config.yaml
n_layer: 12
d_model: 160
n_head: 5
norm: "layernorm"
norm_eps: 1e-05
qk_norm: false
attn_scale: 0.177
parallel_block: true
init_std_up: 0.0531
lr: 0.00342
decay_shape: "linear"
batch_tokens: 32768
doc_mask: true
Each number is 128 + 32 x the weight over the matrix's rms, rounded and kept within 0 to 255. Layers, rows and columns count from 0.

# layer 8 MLP down (transposed), 640x160, rms 0.137, rows 196-217, columns 0-159
[[100 148 122 121 182 110 155 241 125 136 119 152  96 142 137 133  95 182 124 152 112  88 125 182 109 188 162 160 144 149 118 132 118 180  89 115 135 128 101  98 147 152 124 119 125 175  73 169 106 129 109  58 192 162 114 120 195  98 110  72 104 189 145 123 162 142 119 125  97  89 178 108 141  97 158 114 134 140 122  92  97 107 158  75 127 147 177  88 102 148 147 105 153 129 116 124 128 118 106 179 158 131  82 156 148  76  86  70  91  93 102 132 123 125 146 116 144 119 167 119 140 125  83 180 132 188 141 104  98 106 114 172 130 196 142  82  99 136 131  95 148 121 114 154  68 138  85  92  93 153 133 127 102 118 138 106 137 138 112 186]
 [173 147 103 131 142 121 146 163  74 155 175 171 126 116 108  96 126 101  92 143  96 125 140 126 184 133 161 179 112 112  74 116 137 144 124 109 225 159 133  91 101 104 114 129 112 157 197 161 134 109 175 132 112 142 137 152 138 111 121 120  99 128 105 106 112 113 136 153 146 109 141 151 154  91 135 140 132 127 107  75 180 102 131 125 139 154  95 136 128 152 115 149  83 194 186 150 143 104 180  75  53 112 206 127 154 104 113 126 114  62  98 114 134  67 128 124 110 204 141 130 165 126 115 114  95 136 137  81  92 133  63 106 165 147 145 145 165 125 146  89 123 117  91 135  92 134 121 148 127 153 120  87 135 122 106 155  99 101 159 143]
 [127 116 109 109 152 174 117  68 107 110  87 140 100 102 174 103 148 102 199 141 117 151 121  77 140 129 147  98 114  48 152  82 130 167  91 140 143 149 147 115 131  80 145 103 180 145 106  67 124 113 171 191 116  89 153 175 126 133 119 107 130 149 185 122  98  71 130 161 117 117 106 119 113 115 123 159 111  99 134 126 171 186 126 115 130 154 109 163 134 192  81 154 106 148 153 178 154  71 107 130 142 111 157 144 107 173 128 133 115 130 120 144 208 120 135 107 137 134 103 139 146 149 158 157  79 158 107 143 109 150 104 101 110 121 115 108  82 114 116 173 114 103  53 123 144 134 125 116 172 138  89 139  76 141 151 137  99 122 148 188]
 [110 138 121 118 107 153 119 100 121 120 146 139 101  91 119 140 141 103 173 155 124 112 107 142 119 139  82 151 150 172 148 110 113 129 135 102 132 117 139 177  90 101  83  81 124 107 150 129 111 109 116 134 150 130 109 171 119  96 108  88 135 157 136  95 177  56 140 154 114 133 160 147 140  92 125 234 125 103 123 145 115 146 137 153 181 102 201  87 154  82 189  88 128 144 145 130  89 135 164 178 108 161 106 127 135 133  96 103 166  93 102 180 160  84 124 130  77 170 116 124 124 123 126 160 147 135  88 207  42  91 131 138 161  88 146  80  84 104 172 166  74  69  93 131 116 126 166 143 189 172 127  85 147 122 146 124 126 117 188 114]
 [144 122 126 144  98 127 133 163 121 116 189 133 155  46  97 103 153  42  82 141  70 118 135 169 122  75 108 129 136 162 155 127  87 143  94 102 124 200 156 125 134 134 150  95 132 127 138 164 170  66  93 137 106 103  95 139 130 105 124 110 105 154 150 136 120  85 145 151 145 166  79  66  97 162 129 185 109 145 118  88 101 119 157 198  52 173 149 158 177 131 105 123 116 116 107 140  67  69 157 113 130 139 134 142  69 137 121 137 170 184 136 129  89  86 106 174 138 148 146 117 150 156 159 110 131 149 116 194  57 164 139 172  88 128 183 154 127 190 119 140  96 125 123 191 112 109 149  96  69 138 172 150 111 138 120 135 124 117 111 128]
 [140 141  72 115 141 113 157  89 134 123 185 100 219 150 150  55 140 103 141 129 165  91 174 106 103 104 133 136 121 154 143 136  68 121 144 139  68 133  67  99  99  85 161 168 195 128  93 127 101 132 165 126 100 117 107 142 106 162 147 196 130  90 117 117 154 142 113 110  81  98 141 178 111 126 117 166 139 122  86 124 208 170 121  87 115 139 131 115 128 152 136 137 156 174 159 153 178 108 153  87 157 141 124 123 124 154 125 139  79 109 140 110 136 164 119 136 149 146 132 105 140 148 185 129  84 166 138  79 110 129 122  83 126  84 143 171 125  89  98 137 152 133 143 123 118 104  84 142 103 161  81 138 141 126  98 120 116 109 118 142]
 [116 141  97 116 167  69 123 103 113 119 129 117 146 108 139  99 108 138 188 127 146 136 123  86 143 126 146 102  69 140 163 138 177 165  87 185  81 182 124 168 150  71 133 182 140 132 147 120 122  86 106 139 202 100 135 121 159 146  93  85 103 117  85 175 140 130 133 124  99 154 171 149 115  99 101 107 126 116 134 137 129 119 143 180 154 107 108  82 118 156 128 128 118 151  34 115 145 106 134 126 143 143 185  91 152 130 157 171 128 123 109 117 164 116 174 114  89 125 107 162 169 155 147 165 113 116 135  97  75 134 153 129  95 151 133  91 128 126 139  89 104 118 132 149 144  92 139 104 107 157 176  96 135 161 102  79 108 160 135 134]
 [124 145 161  98  93  80 150 178 147 203  30 147 160 138 189  79 147  93  99 155 124 175 136 121 125 120 103 143  27  60  77 154 176 137 136 126 132 134 149 175 140  83 129 122  57 146 129 104 135 130 165 135  87 140 116 112  68 154 152 143  51 134 118 112  81  87  89  91  90 150  85 184 107 151 132 150 110 139  90 133 127 116  88  88 108 145 193  90 189 138  92 170 149 147 176 141 186 183  85 172  47  98 156 174 110 103 143 157 120 113 120 133 139 157 168 133  96 121 107  93 131 139 127 127 129 156 114 179 127 180 152 103 139 115 169 160 100 113 161 101 150 197  89 125 151 142 100  63  68 141 173 138  53 158 203 182  82 121 109 131]
 [146 114 160 148 115 165 143 141 169 187 128 103 102 134 109 132 125 126  85 173 125 164 153 181 147 101 121 127  89 107 108  75 153 112  84 115 149 130 158 134 109 144 136 208  78  73 132 112 163 204 207  94 137 135 164 145 107 190  80 135  75 147 142 167 151 149  72 126  88 104  65  94 139 100 134  61 104  92 154 132 121 134 119 103  61  87 166 126 149  95 107 136 184 150 136  85  75 140 140  96 150  69  68  77 124 190 102 186 112  91 128  84 129 112 154 189 120  96 140 122 135 114  68 121 102 128 183 200 136 157 136 142 181 102 146 146 169 130 110  70 147 102 169 206 127 124 159 121  94 113 143 141  96  78 182 150 118  97 163  90]
 [138  75 138 144 101 155 141  92 158 139 105 163 143 147 110  76  92 163 166 103 167 133  78  64 105 140 135 172 131 139 154 134 158 139 170 124 115 164 161 116 181 104 203 156 103  90 149 148 127 120 145 112 112 104 163 115  94 130 179  61 132 147 170 100 151 114 137  81 144 165 131 122  54 136 140 107 140 152 117 145 109 137 126 109 145 140  71  69  86 135 169 150 166 107 146 125 215  94 123 117 117 151  61  75 149  99  98 207 119 167 130  95 119 100 179 141 144 146  85 133 137 153 113 138  86  88 187 130 108  97 174 124 115 146  92  60 106 119 135 134 150 170 121 145  89  97 153 108  98 142 121 174 140 122 177 124  67 117 133 129]
 [ 85 185 131  80 154 151 169  79  88 177 190 132 192 163 168  85 108 153 127 140 143 109 126 130  99 122 186  91 142 165 119 112  44 142 150 156 133 122 121  92  38 132 144  89  98  94 163 164 158 116  93 174 104 117 128 153  76 195 117 102 129 161  95 144 106 113 121 104 150 108 110 183  99 177 131  97  70  90 117 132  90 167  62 140 103  87 104  47 181 133 133 126  80 100 122 108 140 122 165 104 119 133 125 127 122 125 179 121 137 119  97 129  89 132 171 142 152 116 144 191 119 179 109 170  65 160 156 110 130 118  76 131 146 134 190 158 101 102 116  85 127 148 108 121 163 114 109 148 171 188 135 200 165 172  90 142 142 138 149  84]
 [110 159 150 159 137 101 171 135 118  93 115 133 158 161 131 134 115 148 169 199 119 110  95 141 125  60 197 217 152 131 157 103  96 163 134  88 136  95 177 134 131  84 173  99 108 111 111 137  75 109 108 192 147 134 137 162 130 142  73 158 103 150 145 146  91 123 144 141 125 108 161 148 149 127 159 158 139  86 128 161 121  82 127 110  94 101 125  71 101 130 157 107 122 183 136  93 198 182  55 109 118 102  72 139 133 103 134 135 102 146 144 126  69  83 100 132 164  91 109 117 105 128 101 123 137 110  96 132 192  77 123 150 125 180  96 132 118 158 108 136  97 110 114 173 125 138 116 184  83 102 103 148 162  98 159 172 111 122  78 195]
 [126 142 172 184 129  99  71 117  92  87 131 171 173  88  85  93  88  69 167  58 153 181 182 119 160 137 101  79 120 155 150 103 119 139 148 105 173 173 137 108 176 119 140 126 142 139 159  96 131 142  71 162  94 150 168 149 135 105 140 177 131 102 178 105 137  96 129 126 140 128 136 126 152 203 151  55  84 138  62 140  74 146 124 103 179  97 128 127 174 114 137 121  71 108 156 171 183 145 128  93 171 130  88 142 123 134 174 148 123 156 155 117 219 140  75 160 134 113 113 128 149 121 101 149 160 125 123 157 121 137 112  75  81  98 125 120 124 167 129 111 111  63 119  87 126 111 133 134 119 130 128  95  65 117 110 194 118  89 173 146]
 [131 185 117  80 129 148 136 135 179 151 131 127 143 153 168 117 136  91  99 119 128  90 118 131 100 170 162 178 100 100 115 133 150 142 112 153  81  78 160  92 106 141 157 140  69 127 128 131 130  97  78 137 126 100 167 113 149 152 109 116 156 123 131 157 174 152 123 109 119 101 169 135 120 106 146 127 122 105 185  79 168 129 145 108  97 122 123  92 162  95  90 121 146 116  82 118 158  76 129 160 120 178 103 120 148 151 154  71 129 107 210 123 117 180 170 116 157  55 164 120 134 130 104  92 145 126 117 175 199 151 148 126 151  99 115 130  88 122 111  57 121 169 166 163  73 155 171  92 109  66 162 134 115 124 100 172 134  93 103 104]
 [ 86 123 127  94 169 219 132 136  76 149  91 143 176 134 155 188 129  98 140 206 100 152  47 117 180 205 160 148 149 121 111  69 102 138 126 158 146 115  95 113 116 115 153 201 150 136  90 165 140  75  70 161 115 122  89 127 154 129  82 129 127  89 120 154  23  54 116 191 133 143 164 224 179 146  93 160   0  75 201  89 145 179 135  53 142  95 119 154 147 141 153  69 176 127 192 147 133  88 151 184 142 143 160  64  95 130 107 166 118 145 114  29 133 114 134 139 119 133 119  86 103 114 161 102  26 164 126 117 111 255 143 108 132 138 126 119 156 132 135 204 138  57 194 161 171 129 149  69 138 106  85 167  98 110 155 129  61 105  44  91]
 [101 159 133 157 121  40 124 138  98  79 125  66 139 114  87 154  74 150 109 133  85  84  65 130 115 161 108 121 164 187 118  95 124  50 130 160 154 130 149 103 108  84 161 115 144 164  61 100 127 170 158  75  77 147 130  82 118 152 172 118 142 200  97  87 102 123  89  92 183  40 113 124 193 149 199 140 105 107 103 106 106 127 152 172 102 161 194 123 111 166 153 138 119 117 130 182 140 161  76 126 122 157 173 120 150 136  45  91 117 169 139  83  94 112 196 166 143 116 146 200 147 167 118 154 139 149  98 168 150 155 143 138 205 110 197 114  76 105 144 127 109  68  76  55 125 123 128 113  84 178 156 120 177 152 117 108 148 142 216 185]
 [169 155 117 117 169 141 118 110  91  72 181 133  78 173  57 190 145 145 127  91 104 109 159  73 106 125 131  99 168 164 130 153  99 186  86  63 183 158  91 163 121  60 184 194 160 187 132 108  94  69 157  83 157 113  68 146  34 127 148 140 120 130 114  85 156 107 160 111 113  95 107  77 135 178 103 159 130 125 134  98 155 102  76 114 119 137 115 100 131 151  84 183 144 124 104 108 127 122  86 121 120 119 152 117 170 115 118 131 133 121 157 128 134 134 130 115 152 140 134  68 112 122 105 131 141 112 137 182 141 164 151  74 124 124 177  97 133 135 112 152 159  67 173 148  47  80 131 115 170 108 146 148 255 131 153 103 171 163 143 160]
 [107 113 102  90 162 160 150 161 125 189 147  94 122 148 133 120  53  70 154 155 152 134 131 142  97 157 125 115 126 106 109 144  86 144 132 166  85  96 133 169 111 132 138 102 130  63 133 121 110 110 157 137  81 123 169  92 181 154 106 139 102  97 106 165  64 128 107 125 151 119 149 134 118  98  93 111  96  93 106  86 153 112 121 108 100 149 124  79 176 106 130 106 151 121 126 140 103 105 132 191 120 163 115 163 105 114 157  81 105 154 149 168 122 158  92  94 124 127 233  94 120 178 126 145 188 146 139 159 108 154 121 160  85 165 132 139 171 138 138 119 101 115 139 124 145  87  93 185 161 137  78 125 108 145 166 121  96 120 116 248]
 [160 149 190 106  70 142  81  87 142 106  93 150 141  61  87 172 147 118 129  85  59 148  71 106  75  70 116 112 158 164 187 117 127 152 147 189  94 135  99 174 154 154 126 122 147 166 209 219 136 167 134 140 124  81 145 129 104 125 124 111 120 117 168 126  55 104 168 163 141 118 152  98 123 121 138 142 105 158 170 135  90 143  68 141 147  93 127 112 101  95 106 162 144 135 121 122 192 127  87  62 136  97 120 128 140 144 163 126 149 122 115 138 136 140 160 138  91 123  67 138 155 122 116 154 113 181 156 113 190  69  93  84 121  93 142 102 119 150 103  61 105 106 189 125 140 146 116 121 139 169 142 139 181 157 102 181 101  85 105 169]
 [157 207  67  88 130 151 122 123 119 100 162 159 133 132 101 142 122 121 125 134  91 138 155  95 152 144 145 128 129 128  84 171 255 196 186 202 112 122 119 153 121 134 170 131 119 149 136 171 134 151 149 145 199 116 213 105 161 151  95 142  82  69  85 136 196 124 167 120 115 154 136 151  63 158 202 119 136  82 118 112 182  74  98 109 118 119 122 121 118  72 132 139 199  89 123  85  83 122 106 130 104  51  67 114 101 153 110 114 156  73 181 143 144  87  70 140 144 106 166 106 138 107  92  82 130  58 131 156 124 109 104 101 184  92  92 129 115 160  84 109 131 106 179 120 109 166 133 154 134 114  58 182  85 112 128 168 124 114 135 146]
 [ 86  84  97 170 141 122 111 155  90 158  81 130 198 125  80 130 140 124  93 135  80 123 130 105  95 158 142 178 118  85 154  79 183  93 100 110 168 150 173 175 145 180 140 120 119  67 152 111 112 113  89 159 115 131 179  90 103  81 148 104 107 141 124 111 110 138 151  96  81 167 161  87 132 157 143 166  99 139 118  75 104  95  84 149 109 133 161 162 140  89 118 135 214  93 196 161 112 153 125 150  98  95 106 150 162 140  97 157 151 151 125 157 152 118 147 112  63 145 198  65 129 168 127 102 165  67 100 173 175 117 164 121 156 151  84 136 116 139 133 171  98 144 100 127  97  92  90 120 162 120 206 141 141 165 137 140 111  92 127 102]
 [ 77 172 154 199  92 118 130 150 127  90 117 111  72 165  93 225  83 109 117  71 120 100 121 169 121 121 139 117 154 155  75 156 158  96 113 157 163 105 159 193 121  98 145 168 123 101 116 127  99  96 116 127 117 113 140 126 117 127 118 179 175 175 129 136 123 162 135 172 112  94 106 120 123 174 142  91 142 163 140 143 149 138  90  87 135  96 100 140 133 128 144 188 119 188 167 148 147 144 104  78  87 108 182 146 194 148 113  74 173 143 142 118  94 155 106 119 133 159 142 151  90  92 105 138 121 142 105 135 171 112 116 158 154 103 125 118 120  99 127 136  95 114 175  87 112  96  98  57 117  98 153 140 139 176  88  90 129 105 105 154]]
# layer 8 MLP up, 640x160, rms 0.191, rows 197-217, columns 0-159
[[153  85 142  99 117  74 111 146 149 130  67  99 159 161 101 187  99  69 198 150 123 142 160 148  76 132  99 121 171  73 156 152 126 142 170 157  66 117 128  85 163 205 104 141 109 172  98 122 134 134  80 101 152  89  79 166 154 132 151 124 172 140  78 119 165 146 177 134 100 187 127 103 118 149 112 117 155 129 106 190 139 158 119 120 115 140 184 148 100 146 108 111 133 116  94 127 202 115 103 132 215 164  84 120 148 124  87  76 121 185 118 156  56 185 104 117 189  71 127 146  94 122 162 112  99 150 129  89 191 114 115 148  88 105 117 135 114 100 125 150 156 105 115 139 161 137 148 107 115 100 120  88 102 118 107 121  98 135 120 119]
 [143 106  99 161 118 117 115 131 140 139 113 148 184 120  91  86 167 160 163 106 130 112 209 133 111 186 117  88 131 210 114 184 119 116 130  53 134 130 182  52 136 130 179 126 127  93  76 154 135  80 157 113 129 141 100 171 129 120 129 163 137  66 124 124 172 204  95  67 141 155  90 161 166  92 120 115 101 121 121 134 135 112 172 142 151 136 141 110  79 153 129 157 130 119 120  67  87 132 132 145 128 120 110  84 189 115 155 194 129 121 163  94 120 115 114 156 133 168  92 135 123  34 123 134 167 102 101 142 173 116 103 167 100  90 119 135 142  67 153 153 145  87 112 143 121 140 110 117  93 153 137  96 176 152  89  86 122 139 154 105]
 [103 174 126 129  75  96 142 112 117 156 100 150 127 119 185  86 170 117 163 153 146  89 112 160 113  94 103 123 163 150 149  98 144 135 140  97 148 167 120 145 132 140 128 118 122 134 138 204 147  95 128 107 128 125  66 146 129 131 138  77 166 107  88 140 154 128 147 122 165 161 149 122  97 155 116 110 176  79  96 140 122 116 128 161  74 194 135 170  85  98 153 116 147 105 157  88 121 166 200 158 157 201 155 109  95 164 140 141 115  77  89 122 111  29 156  49 146 113  60 118 118 134 132  77 156 162 147 121 107 120 188 164  96  71 147 103  79 122 223 160 129 147 122  85 173 136 141  95 110 115 117 129 105  94 112 112 166 127 139 207]
 [116 110 169  96  68 199 174 109 187 162 152 141 101 125 133 173 176 163 131 140 136 157 125  69 121 120 111 111 124 181  89 160 122 140  88 115 196 158 106 128  97 144 119 196  80 161 118 123 169 188 135  67 162 105 146 134 166 134  77 153  86  98  50  87  81 189  89  96 132 119 133 178 113 114 153 157 137 153 191 182 150 143  91  73 154 102  70 110 118 149 100 164 152 167 144 133 167 209 119 160 128  90  88 124 116 105  83 108 132 133 130 132 106 154 121  93 153 124 102 136 155  71 129  98  99 151 171 114 132  99 127  95 137 139 106  91 124  76 142  82 167 122 130 143  94 101 166 125 167  78 109 144  94  76 141 113  92 121 168 134]
 [127 169 192 129  78 149  88 124 132 124  51 168 110 134 139 162 124 108 168 113 120 186  89 166 146 112 120 158 101 111 127 105 117 129 135 145 134 149 126 171 114 163  44 127  94  82 133 169 158  92 116  96 118  51  32 108 152 140 128  70 144 149 169 155 158 136 123 131 135 141 160  91 122 152 141 134 109 143 134 139 109  65 107 172 138 133 212 139 111 144 130 143 137 120 138 167 105 126 152  99 123 137 127 180 124 105 145  86 119 138 117 118 113 140 124 134  95  94 123 153 141 127 120 121 179 145 137 117 114 119 116 137 124 125 133  69 150 164 119 157 160 106  75 136 125 102 157 127 143  83 151 128 148 149 131 138 146 102 176 125]
 [ 90 105 115 109  72 127 183 165  64 153 114 142 108 140 153 146 145 100  92 135 101  66 118 189 183 131  95 122 157 131  90 110 104  96  96 109 146  94 121  75  93 132 139  97 115 119 128 127 137 168 128 136 120 145  91 105 166 119 136 118 129 162 118  73  97  86  71 128 107  86 122 161 172 143 107 142 104  86  95 155 145  94 129 112 139 112 130 133 144  90 169 149 133 116 159 112 151 131 176 145 110 155 173 151 129  99  92 153 117 131 109 154  83 171  90 129 166 102 151 110 126  77 114 164 123 134 149 130 170 156 141 126 113 112 156 147 151 154 150 165 151  93 148 111 138 189 148 108 108 162 132 160 121 112 175 198 138 101 161  99]
 [105 126  99  83 121 125 115 119 178 145 131 145 101  90 137 115 113 128 104  97 159  70 160 100 108 148 132 143 127 178 116  89  75 144 117  82 166  77 154  95 116 196 133 173 153  65 109 125 110  72 147 162  72 165 132 193 139 140 117 155 110 116  93 104 150 220 135 110 144 123 175 149  89 108 121 194 116 118 183 198 169 135 134 142 184 104 120 126  84 126 154 160 124 109 162  32  77 115 157 108  83 178 101  99 122 199 140 125 166 163 143 110 153 123  91 153 128 109 131 255 149 141 130 141 121 102 132 145 156  96 164 161 110  92 126 148 144 124 131 126 119  81  87 141  88 106 136  84 153 145 113 147 114  99  95 110 142 122 151  90]
 [111 116 152  77 136 111 141  64 130 149 136 123 118  93 208  82 166 116 104 122 178 197  88 149  96 122 142 104 123 139 165 109 119 146 136 178  97 133 138 159  76 121 111 115 111 181 124  94  87 153 144  88  92 118 167  98 111 128 103 143 177 171 112 126 147  92  92 137  92 127  89  66 154  59 151 132 162  88 141 179  99 139 185  88 133 144 125 137  85 189  98  20  99 197 152 173 117 111 131 197  80 138 109 128 201 115 121 142 119 144 162 122 143 128 121 162 127 177 145 113 230 105 159  92 180 111 149 118  68 162 153  65 164 151 153  84 154 160 158 102  75 110 190 138 134 104 132 170 135 116 160 109 137 135 105  89 129  83 126  73]
 [138 123  54 123 174 137 124 145 137 153 142 139 127  64  84  99 119 126 109 124 156 117 139 105 172 183 148 139 102  89 159 145 135 140 118 107  95  74 120 174 132 125 158 105 140 119 101 164 122 130 127  49 156 116 163 178 155 162 130 190 149 128 134 118  88 126 161 189  93 121 152 178 163  97 202 153 114  94 151 162 139 109 142 111 162 106 141 177 111 163 140  84  75 201 140  72  46 104 155 155 135  84 162 133  94  72 110 159 122 100 158 111  85 143  83 170 117 126 175 110 125 122 131  91 169 149 116 101  73 124 112  74 143 124 156 125 105 138 109 132 138  85 153  98 130 150 123 141 168 146 133 105 121 135 127 172 179  60  95 115]
 [168 154 117 166 121 116  86 109 160  44  99 117 102 136 118 110 142 134 126 173 122 120 102  78 165 100 154 142 162 107 153 114  79  76 124  44 159 139  96 153 145 158 110  94 165 175 153 123 150 125 121 108 131 143  64 152 126 113 145 173 168 113 112 158 159 191 152 130 182 129 104 127 136  75 154 141 175 180 160 152 130 123 117 155 126 130 156 151  67 134 123 135 144 151 152  99  74 110  69  82 124  76 119  95 146 150 153 146 116 159 123 130 143 135 132 136 117 136 116 146 149 163 128 117  84 149 114 112 147  92 162 207 153  68 127  77 120 130 151 168 117 126 159  82 141 146 144  65 101 101 149 113 152  88 104 149 100  80 115 155]
 [177 109 101  93  98 131 170 102 100 134 202 141  78 117 165  97  71 129  71 116  91 130  71 134  91 163 114 128 138 126 170 140  86 138 159  58 165 135 105 112 108 196 179 152 107 146 179 121 154 205 136 142 156 139 122 151 123 147  61 167 112 126 123 168 155 162  94 188 122 150 157 125 164  89  95 209  97 134 150 135 212 131 146 152 129 119  98 140 129  94 168 166 131 107 157 112 132 131 148 161  59 163 133 129  88  53 112  86  84  85 152 151 127  86 138 128 101 119 110 128 163 144  99  67  89 108 148 124 180 135 124  94 106 109 203 137 107 148  64 127 140  90 129  62 148 125 145 110 173 129 105 149  99 189 160  99  94 147 140 101]
 [ 88 154 128  59 120 153 132 117 151  91 116 130 127 129 131 140 148 110 108 162  90 115 105 114 127 125 106 117  92 153 125 195  83  49  59 163  68 101 109 141 160 125 136 171 135  59 148 156 141 132 168 137 137 164  86 141 159 111 127 126 131  88 130 119 149 154 117 123 143 132 129 197  96  95 134 174 116 103 126 154 113 102 127  75  76  93 124 130 110 137 106 164 158 239 146  52 113 160 114 130  64 150 169 170 180 159 128 106 132 131 164 130 113  91  96 115 103 127 137 126  92 140 179  81 119 126 112 126  99 144 143 210 132 181 126 132 146  81 116 153 169 130 107 157 103 189 107 169 100 168 153 148 158  37 142 161 133 144 103  96]
 [124 127 140 134 168 134 108 114 113 108 115 108 136  85 152 150  95 125 133 237 210 131 159  90 155 125 190 155 142 166 125  89 129 148 124 114 168 128  72 115 148 173 181  73 136 117 126 142 156 104 119  76 142 144 130 109  98 135  81 124 109 132 153 140 187 146  81 137 191  51 121  83 115 142 163 171 163 143 129 125 138 105 121 126 149 144 113 171 129  94 184 132 153 125 134 109 108 111 139 135 147  70 103 155  93 131 167 157 131 154 138 114 158  54  75  90 145 127  72 127 142 152 171  90 119  93  94  85 100 121  68 118 112 154 111 128 179 134 119 145 130 102 130 108 127  99 109 146 106 118  78 140 120 147 157 135 144  82 151 157]
 [101 112  93 117 151  78  95 179 161 144 107 139  94 109 109 107 134  94 123 147 150  97  47  17 111 152 126 114 162 104 143 182 149  92 153 115 106 131  81 107 130  90  69 199 144  99 132  97 157 165  87  55  91  76 154 144 164 139 113 236 125 164 134 211  65 128 132 188 168 148 119  78 163 138 113 163 125 117  66 189 117 139 162  99 151 148  72 164 141 137 144  87 144  95 197 102 110 187 114  82 114  67 154  50 166 118 102 164 143 134 121 155 105  79  80 119 180 107 163  54 135 161 125 114 156 196  88  56  35 154 153  81  56 145 201 123  97 128 171 241 134 182 119 140 188 133  91 145 103  88 208 225 141 116  85 217 136 134 107 149]
 [113 156 112 148 155  93  90  60 122 131 138 130 140 187 124 138 100 131 135 136 141  88 150 214 168 179 209 138 148 167  98 110 149 101  87 190 117  78 136 154 130 150 134 189 124 107 137 135 148  98 155 161 122 118 102  80 142  71  17  69 149  47 132 159  61 192 118  88 141 117 152 108 165 149 121 147 161 107 112 108  53 183 150 143 117  52  89 172 151 198 100  82 155 123  98 215 137 124 149 142 171 105  74  65 102 144 138 137 175 100 134 129  94  87  51 117 148 168 104 115 116  64 122 127 139 145 176 124 152 122 100 167  74 139  94 127 114 166 100 116 143 148 129 176 133 115 152 161 106 205 166 131  57 115 121 162 166 109 110 109]
 [132 168 130 134  78 145  59 121  92  86 148 134  87 101 139 160 153 150 103  62  74 163 129 136 142 104 120 117 101 106 144 106 143 167 130 158 173  57 128 116 102 184 109  98 117  93 123 161 122 137 107 114 161 157  66 105  65 132 182 138 154 128 146  97 166 143 145 134 157  90 134 172  95 249 119 126 114  98 137 116 153 153  87 151 137 189 118 123 133 188  99 105 130  96 139 147 146 117 147 140 142 148 114 113 142  96 130 135  50 103 129 163 159 176 191 142 179 191  94 146 115  76  74 143  68 125 144 145 153 111 119 189 125  79 139 181  60 167 120 130 196  85  98  94 173 108 101 172 116 166  11  78 120 130 150 118  88 212 161 148]
 [119 132 158 107 109 129 157 161 141  87 137 179 124 114  75 125 153 146  78 106  88 173 137 160  80 178 162 115 154 163 113 110 167  93 151 138 156 165 172 210 141 155 133 115 166 156 166 180  72 115 102 111 166 136 131  63  72  51 111 124 157 130 146 119 148 124 162 136 174 117 126 125 159 143 133  41 182 110 129 152 106  65 116 110 126 112 157 106 102 157 121 132 104 128 145 140 107 111  85 113 105 130 168 126 106 110 176 119 139 112 128 146 113 123  76 193  94 133  83 181  81  66  75 147 138  87 112 139 128 127 144 184 125 120 149  98 122  92 184  61 186 132 165 166 148 134 127  56  80  79 143 112 117 155 105 145 156 101 155  44]
 [165 127  96 165 117 203 169 123 152 106 103 137 109 156 156 106 223 131  83 160 131 123 152 144 127 113 186 130  72  85 130  91  81 120  95  82 140  84  49 148 139 145 137 106 139  66 127  98 174 142 120 135 156 166 137 157 127 117 110  77 173 164  56 124 156 142  75 187 171 158 122 164 119 145 137 179 114 130 104  68 100 125 181 109 110  87 121 158 146 116  98  85 115 100 150 149 131 178 110  91  91  96 143 104 151  93 137 139 137 130 105 150 142 115 160 137 126 170 128 120 103 136  93 150 124 116  92 129 158  98 122  79 170 141 140 155 130 107 124 133 142 129  85 113 140 185 112 109 119 156 135 136  77 162 165 139 112 105 164 148]
 [137 140 120 171 135 115 105 113 167  73 160 110  41 177 197  78  93 154 139  51 150 155 118 188 107 131 165 108 148  93 149 130 165 115 169 120  75 109 176  99 138 111  86 109 137 156 180 136 136 108 131  89 111  75  75 142 144  87 149 143 114  95 105 121 179 134 118 161 102  81 185  65 197  89 113 101 114 102 120 116 114 184  95  78 144 162 167 118 190  88 146 153 153 144 111 124 143 120 179  95 154 143 138 159  99 130 112 158 161 121 125 136 114 166 113  96 151  97  98 108 160 110 136  96 151 148  78 126 123 212 201 152 106 194 102 120 164  53 122  63  86  56 110 107 144 153  90 125 161  48 128 167 178 125 163 169 108 146 134 112]
 [ 91 131 184  78 115  62 150  89 167 155 123 137 109 134 151 141 159 136 166 131 162 177 166  94 107 129 153 120 104 186 108  88 184 197 143 129  91 134 171  90 118 147 115  81 153 139 100 103  93 109 131 107  94  72 119  71  84 152 109 149 218 104 135  75 155 129 103 175  80 144 165  70 149  93 153 133 130  96 114 153 110 134 131 151 207 120 124  73 161 171 143 144 104  65  87 181 147 194 123 181 106  80 138 106 113 183 115 119 101 130 144  94 128 108 130 126  85 133 107 164 140 127  72 112 159 134 114 146  74 155  92  95 124 119 101 179 194 112 113 128 167 146 115 158 154 128 148 136 117  83 115 163 151  97 132 144 131 153 105 107]
 [105 122 105 164 120 166 108  97 178  96 144 152 141 138 150  95  87 180 168 128 142 115 136 105 151 128 179 116 179  83 147 125  96 144 172 141 161 162  85  63 140  92 124 107 104  76 153 134 166  91  84 118  27 136 149 146 168 124 158  97 137  88  98 196 151 155 161  67 111 170 174  84 111 113 122 172 155 151 137 144 107 123 131 162 142 125 117  75  93 138 124  93  97  90 143 105 175 140 143 123  92  84 133 102 107 128 119 150 134 132 166 163 114 148 167 135 137 100 102 137  94 138 146 188 150 132 148 158 127  86  80 144 123 136 122 100 103 154  87 119 195 151 108 122 139 119 135 175 195 130 105 149 135  99 113 132 164  47 135  53]]